Part of a small language model's weights.
Architecture: normalized queries and keys, local attention windows, paired heads, capped logits.
Each number is 128 + 24 x the weight over its row's rms, rounded and kept within 0 to 255. Layers, rows and columns count from 0. The size above them is the row's rms in percent of the matrix's.

# layer 9 MLP down (transposed), 1280x160, rms 0.0451, rows 931-944, columns 80-159
size [102  98  98 108 102 102 101  89  95 100 100  91 101  93]
[[127 124 116  99 118  86 109 108 151 112 142  71 174 162 155  96 148 122  90 105 150  95 118 110 148 107 129 194  69 145 116 108 124 131 138 135 131 136 149 121 121 117  94 120  99 111 108 118 158 120 143  82  93  88 153 140 135 133 136 152 126 119 124 131 161 150 144 145 135 163 100 120 150 125  96  91 139 154 114 115]
 [105 105 178 127 126 133 146 139 113 110 166 159 131 133 141 180 130 106 137 146 104 132 101  85 122 167  90 138 125 156 126 115 119 134 196 124 104 147 111 104 112 128 123 120  80 139  93 126 104 117  96  83 136  96 116 163 124 141 177 143 164 150 132 112 168 140 147 147 107 161 107 122 125 180 133 117 112 178 115 135]
 [ 97  63 101 146 135 116 162 146 125 131 130 143 169  79 119 127 161 145  90 117 154 125 143 104 107 133 150 134  90 150 150 145 130 130 109 125 153 125  93 132 151 139 105 129  92 131 134 169 123 110 118 142 124 104 103 122 150  96 110 148 139  80 104 135 132 115 109 142  77 123  97 135 106 143 119  83 123 164 138 131]
 [134 140 117 118 128 121 140 132 101 147 136 124 117 144 100 171 144 136 126 181 146 103 114 151 104  93 171  99 130 133 124  96 161 142 133 114  81 151 137 122 145 145 147 150  96 154 146  84 119 152  78 137 154 127 137 164 145 106 114 127 150 110 157 124  90  90  97  87 162 178 128 117 135 113  88  97 173 127  78 124]
 [119 109 138 119 126 141 114  97 146 101  48 120 109 148 101  96 126 113 100 143 140 146 139 122 166 155 129 121 157 129 137 135 114 137  95 109 166 135 120 110 135 169 120 195 127 124 112 124 161  97 157 147  90 101 130 136 115 135 123 100 128 136 146 133 177 142 132 138 154 133 145  82 140 148  93  96 128 120  98 125]
 [133 114 152  82 145 158 123 169  93  99 163 118  98 139 141  91 122  95 131 151 107  52 128 141 132  89 136 131 118 121 147 144 125 149 124 128 106 100 134  95 189  92 121 161 121 173 146 136 129 110 108 178 104  81  92 123 147 169 118 122 118 115 125 156 117 148 155 119 105 173 114 142 135 157 130 108 164 119 147 146]
 [151 137 138 105 147  86 127 123 181 114  78  95 126 144 136 134 114 103 142 119 153 115 119 108 128 145 170 134 119 130 132 135 140 149 127  92 110 100 136 137 165 128 151 100 134 110  97 147 127 176  74 120 106 132 157 131 150 132  88  85 121 135 128 164 170 166 128 109  97 115 141 182 148 129 153 105  88 120 149 145]
 [135 115 178 162 157 189 174 160 157  91 124 133 153 148 118 107 161 112  94 151  94 133 149 122 131 102  95 126  85 119 123 119 128 124 145 118 159 112  70 164 106 118 134 143 147 155 154  92 110 143 140 142 157  99 125 133 130 107 150 131 113 132 136 110 128 126 102 116 127 134 138 142 153 150 121 130 101 122 113 115]
 [111 139  76 125  73 115 119 116 109 136 152 168 139 150 125 139 116 113 100 102  94 104 120 172 106 158 119 108 140  97 116 200 141  87 130 155 129 119 144 134 127 114 170 157  93  90 152 126 135 125 102 136 140 121 143 126 175 117 155 165 108 123 126 122  92 130 161 174 113 101 138 114 109 139 174 113  89 113 126 180]
 [142 135 172 152  75 176 139 154 130 120 112  76 132 150 127 137 135 159 125 114 119 134 123  66 124 108 151  70 119 125 147 132  85  91  96 132 149 116 164 189 116 115 166 128 119  93 140 112  56 140 117 107 136 131 119 147 119 132 101 102 112 161 107 129 129  87 116 128 129 137 166 131 126 149 133 102 182 108 122 125]
 [126  94 147  44 100  73 130 111 146  93 110 145 112 138 107 122 127 136 122 130 142 157 125 118 147  97 140 136  68 122 137 151 141 126 111 100 117 140  97 148 167 112 163 122 152 143 118 110 145 148 173 118 149 132 162 140 153 119 118 140 102 146 126 146 144 138 137 193 173 127 164  93 129 112 133 124 112 166 170 100]
 [178 155 142  97 172 126 129 123 108 146 140  97  80 159 138 148 116 122 141 109 143 112 136 145 123  99 145 162 155 110 109 107 145  92 120 115 165 138 126 149 118  72 143 194 119 131 104 138 136 113 125 126 148 135 122 120 114 128 107  87 124  98  91 119 172 128 137 166 108 119  89  91 119 151 134 136 128 108 130 128]
 [138  96 131 152 152 143  85 118 137 168 121  91 124 141  91 158 124 138 100 125 139 114  80 131  99 131 144 102 142 120 184 126 132 143 174 113 159 138 132 160  82 102 147 122  92 128 108 126 137 119  96 125 173 169 140 119 135 127 133 141 145 125  96 117 135  94 143 112 156 108  78 134 117 135 135 152 106 113 110  96]
 [ 91 109  87 130 153 122 124 144 112 129 143  88 135 131 134 123 128  83 104 107 116 145 116 123 116 126  95 146 136 128 151 135 134 115 140  91  83 100 101 165 121 188 135 124 117 157 128 131 113 104 147 157 150 104 127 160 116 130  85 137 128 141 136 103 134 106 169 142 152 152  87 110 113 178 142 145 109 136  98 174]]
# layer 9 MLP gate, 1280x160, rms 0.234, rows 932-944, columns 80-159
size [106 102 102  96  97 102  93  98  96  85  92 101  97]
[[144 164 121 136 132 141 124 154 153 118 102  99 140 160  94 131 160 119 176  47 109 119 145 120 147 129 129 161 102 146 138 109 139 156 145 115  81 130 135 106 107 107 130 114 122 141  71 114 121 153 140 130 106 123 116 162 123 159 127 128 143 187 164 128 133 129  96 120 142 173  89 103 141 150 171 115  91 138 120 146]
 [131 110 103 146  90 149 115 166 105 131 139 151 142 112 117 124 103 118 116 167 135 133 135 122 130 155 166 135 113 111 141 144 140 118 137 139 120 116  82 158 153 120 120 124 115 120  96 120 125 123 150 127 104 135 131 127 122  67  94  57 159 128 128 108 123 153 146 181  97  88 141 122  78 181 137 103 130 126 135  92]
 [152 116 112 148  64 127 110 135 133 128 122 122  65 153 111 158 141  99 171 164 143 101 175 121 109 101 123 109 133 141 132 130 154 147 139 141 144 139 116 167 149 134 118 116 116 133 107 119 122 151 141 105  81 143 117 146 131  94 105 117 145  99 130 165 145 105  83 111 157 108 122 103 132 133  98 135 173 179 146 160]
 [165 165 164 107 141 149 110 110 135 150 148 130 129 141 133 147 177 140 116  85 123 139 150 110 116 136 127  96 137 115 111 113 152 134 138 144 137 140 106  85 153 118 162 116 134 117 111 111 150 162 157 110  94 121  89 177 121 139 135 157 130 129 134 145 111 156 121 169  79 122 164 111  23 121 118 123  86 170 137 165]
 [131 154  98 158 133 155 154 124 116 100 161 124 150 120 130 110 166 105 124  97 168  90  98  79 168  91 132  96 145 154 123 107 120 134 137 141 103 157  90 149 111 122 143 151 141 133 111 135 110 128 138 122 156  84 164 127 137 160 149 146 115  96 118  96 112  67 139  96 143 109 127 147 133 113 194 122 114  98 156 131]
 [152 126 110 128 163 118 140 131 141 106 132 129 122 150 108 124 131 114 143 149 106 140 142 161 132  95  76 138  91 126 102 109 108 120  75 166 144  88 153 119 134 109 139 129  82 162 104 153 114 119 106  92 152 124 128 157  73 122  61 124 156 152 144 135 144 125  84 125 114 151 164 131 146 109 158 134 140 136 165  87]
 [174 132 125 163 130 102 125 175 118 115 137 102 116 129 132 145 143 105 117 128 131 101 176  98 104 121 109 138 173 156 115 130 144 152 168 139 101 126 141 110 170  89 124 115 131 110 116 134 126 136 180 171 181 102  78 150 100 115 117 102  92 152 122 100 115 123 166 151 119 158 133 125 135 120  96 125  90 147 147 107]
 [136 100  95 111 134  71 134 144 124 144 160 112 153  85 181 171 148 139 136 165 163 142 135 152 114 142 151 130 102 111 119  97 137 116 148 113 102 131 112 139 154 169 121 166 155 117 129 119 165 118 126 116 100 112 179 106 122 176 128 112 121 127 136 113 122 147 115 112 143 116 115 126  87 123 151 153  95 158 141 127]
 [104 172  97 146 116 148 118 120 122 124 149 141 122 156 127 122 105 124 169 123 146  94 106 159 129 140 121 219 129 127 139  95 117 124 145 130 104 153 123 118 131 145 138 144 122 154 130 127 127 160 125 134 125  90 123 170 105  85  98 121 119  81 179 138 125 166 129 156 130 159  89 152 118 129  93 156 143 150 135 119]
 [132 125 110 138 149 143 111 106 141 143 114 103 140 105 128 156 133  50 133 132  99 103 125 135 111 138 132 121 185 141  99 129 131 126 141 158  97 154 141 125 166 163  82 135  70 101 121 176  82 109 128 171 100 116  80 142  95  99 126  92 135 104 182 147 131  78 134 118 101 146 111 144 133 105 117 144 149  99 107 141]
 [100 119 114 126 139 141 126 117 179 126 146 111 152 122  96 136 105 142 168 148 115 156 153 132 121 125 104 176 135 135 127 147 116 106 173  98 143 130 129 146 136 147 160 139 102 141 169 174 143 135 113 183 105 160 157 142  97 139 173 119 152  99 139 142 108 159 110 137  81 149 150 145 120 129 135 121 148 139 126 142]
 [124 176 138 146  90 118 222 165 105 131 112 120 104 100 118 105  93 109 102 132  98 161 136  96 163 150 130 143 138 106 140 137 141 111 152 140 121 119 132  77 122 145 149 160 151 118 125 100 140 129 141 152  96 156 153 145 115 155 171 177 102 114 157 134 107 131 149 107 115 106 109 136 100 122 130 135 126 106 163 142]
 [130 130 123  91 184 149 133 123 137 145 132  93 125 136  92 123  91 148 149 114 183 128 126 128 130 124 128 145 105 106 119 141 124  90 106 119 146 150 106 143  79 146 119 117 118 145 105 150 132 119 119 115 122 110 110 158 172  99 129 100 124 107  84  64  75 136 119 119 121 106 117 114 111 180 107 147 123 112 122 155]]
# layer 9 MLP up, 1280x160, rms 0.252, rows 932-944, columns 80-159
size [104  99 109  97 102  98  95  94 101  93  97 102  95]
[[146 147 123 103 146 142 166  98 128 114  96 165 159 142 112 135 136 154  99 123 132 124 127 153 118 113 121 149  99 105 127  78 110 139  75 112 158  97 156 127 144 142 119 103 100 142 153 104 141 142 111 131  85 124 164 133 110 127 164 150 116  97  74 137 143 115 150 149  90 147 134 113  88 126 107 125 121 143 146 116]
 [159  78  99 138  89 138  97  83 129  78 146 141 147  76 135  99  99 116 105 120 155 144 150 130 119 176 145 133 136 127 141  97 131 128 143  88 121 121 105 163 126 155 140 106 113 100 100 143 106 177 170  99 132 109 116 118 121 131 119 124 131  96 150 129 148 149 142 160 116 110 130 105 123 177 152 144 182 128 112 134]
 [137 150 152 108  92 131 157 116  99 144 148 148 103 104  93 140 121  90 124  91 115 129 115 145 109 111 132 107 135  91 128 171 133 125 143 155 151 140 161 171 154 134 153 104 121 143 141  88 160 123 133  70 114 108 129 117 108 106 127 101 124  96 136 186 150 143  98 101 139 132 132 140 171 137 103 148 121 109  97 137]
 [132 107 106 120 111  65  74 141  88 124 132 124 111 172 164 100 156 148 145 133 138 119 137  83 139 109 125 125 131 102 100 114 144 143 159 124 133 145 131 130 162 121 174 116 117  97 100 170 114 129 117  88 124 101 126  89 172 132 122 127 132 121 115 165 122 117 124 135 131 141 113 101 117 137 129 107 146 119 155  56]
 [134 148 119 143 100 142 131 152 127 113  63  79 134 128 101  94  98 108 161 140 105 116 104 133 110 113 147 170 103 162 103 125 131 126 101 164 122 166 115  99 156 108 140 133 148 139 105 145 112 141  75 137 123 112 104 186  86 144  98 151 145 100 130  95 122 136 134  94 142 121 143 148 126 168 137  96 153 119 150 119]
 [132 139 147 138  94 119 135 116 135  98 146 166 160 136 132 137 128 121 184 110 143 123 141 111 118 175 142  87 107 139  92 119 116 174 129 125 127 114 143 123  75 107 137 197 152 130 137 113 137 116 117 120 137 112 168 104  97 174 124 144 144  98 148  77 121 104 173 145 106 121 132 126 140 188 148 145 159 125 116 157]
 [ 63 141 133 125 127 108 116 101 139 145 110 106 101 175 100 137  98 101 126 134 133 180 127 154 142  85 145 159 138 107 144 129  83 102 108 146 136 128 144 175 132 172  98 129 142  91 102 147 123 142 138 161 101 157 153 185 112 153 148 177 155 102 113 138  77 127 121 154 151 120 111 155 145 131 138 110 153 130 173 114]
 [ 92 130 102 102 122 118 124 111  74 112 131  99 153 138 122 149 106 156 126  86 145 123 131 125 146 122 127 141 149 156 107 103 148 113 144  88 165 133 121 136 119 112 143 124 173 131 134 133 170 167 124 116 130 130 139 100 128 143 130 158 151 175 121 125 137 123 137 149 191 163 170 160 196 185 142 144 116 150 133  82]
 [120 130 130 121 147 153 131 121 158 119 175 108 168  92 104 101 104 144 115  80 104 169 110  66 122  93 138  87 129 113 110 136 146 144 105 116 162 140  97 137 147 126  73 142 109  85 136 131 119 154 140 118 130 158 118 187 176 133 131 137 157 148  97 134 133  95  69 133  89 168 161 164 136 129 125 163 148  92 117 153]
 [101 115 123 126 133 150 144 128 103 159 119 112 148 134 176 169 132 112 127 143 134 128 140 134 149 123 170 103 142 110 101 123  97 128 108 160 135 104 106 107 140 149  90  96 132 146 142 120  87 127 152 154 134 125 153 106 104 136 165 115 146 154 158  94 121 116 109  79 135  92 131 208 127 151 106 138  98 110  94 141]
 [ 83  95 153 150 123 144 141 129 127 107 129 137 142  87 127 123 107 118 170 133 133 119 127 127 137 109 119 114  96 138 104 144 130 127  91 146 102 186  87 102 143 144 145 106 141 125 147 115 127 111 120 110 129 124 201 145 140 145 123 143 105 152  94 140 122 101 182  85 119 137 149 169 118  97 136  96 110 129 107 181]
 [113 115 181 156 151  86 142 135 119 127  98 105 161 139 131 122  93 116 137 100 159 142 159 149 152 101 158 147 106 118 131 153 136 132 109 121 193 124 163 147  93 166 125 123 142 146 114 152 114  96 133 156 109 105 116 167 153  99 136 151 126 129 123 148 154 167 140  87 122 128 131 124 150  68 135 154 111  86 141 113]
 [153 139 150 111 138 132 169 110 126 138 125 121 144  99 130 137 153 144 107 137 140 161 120 144 148 134 170 124  91 112 109  90 123 157 153 131 136 128 162 118 166 112 144 116 145 124  93  99 111 103 125 108 110 121 176 121 137 111 143 130 161 112  64 111 133 114 131  96 139  94 135 146 136 136  99 133 140 124 132 134]]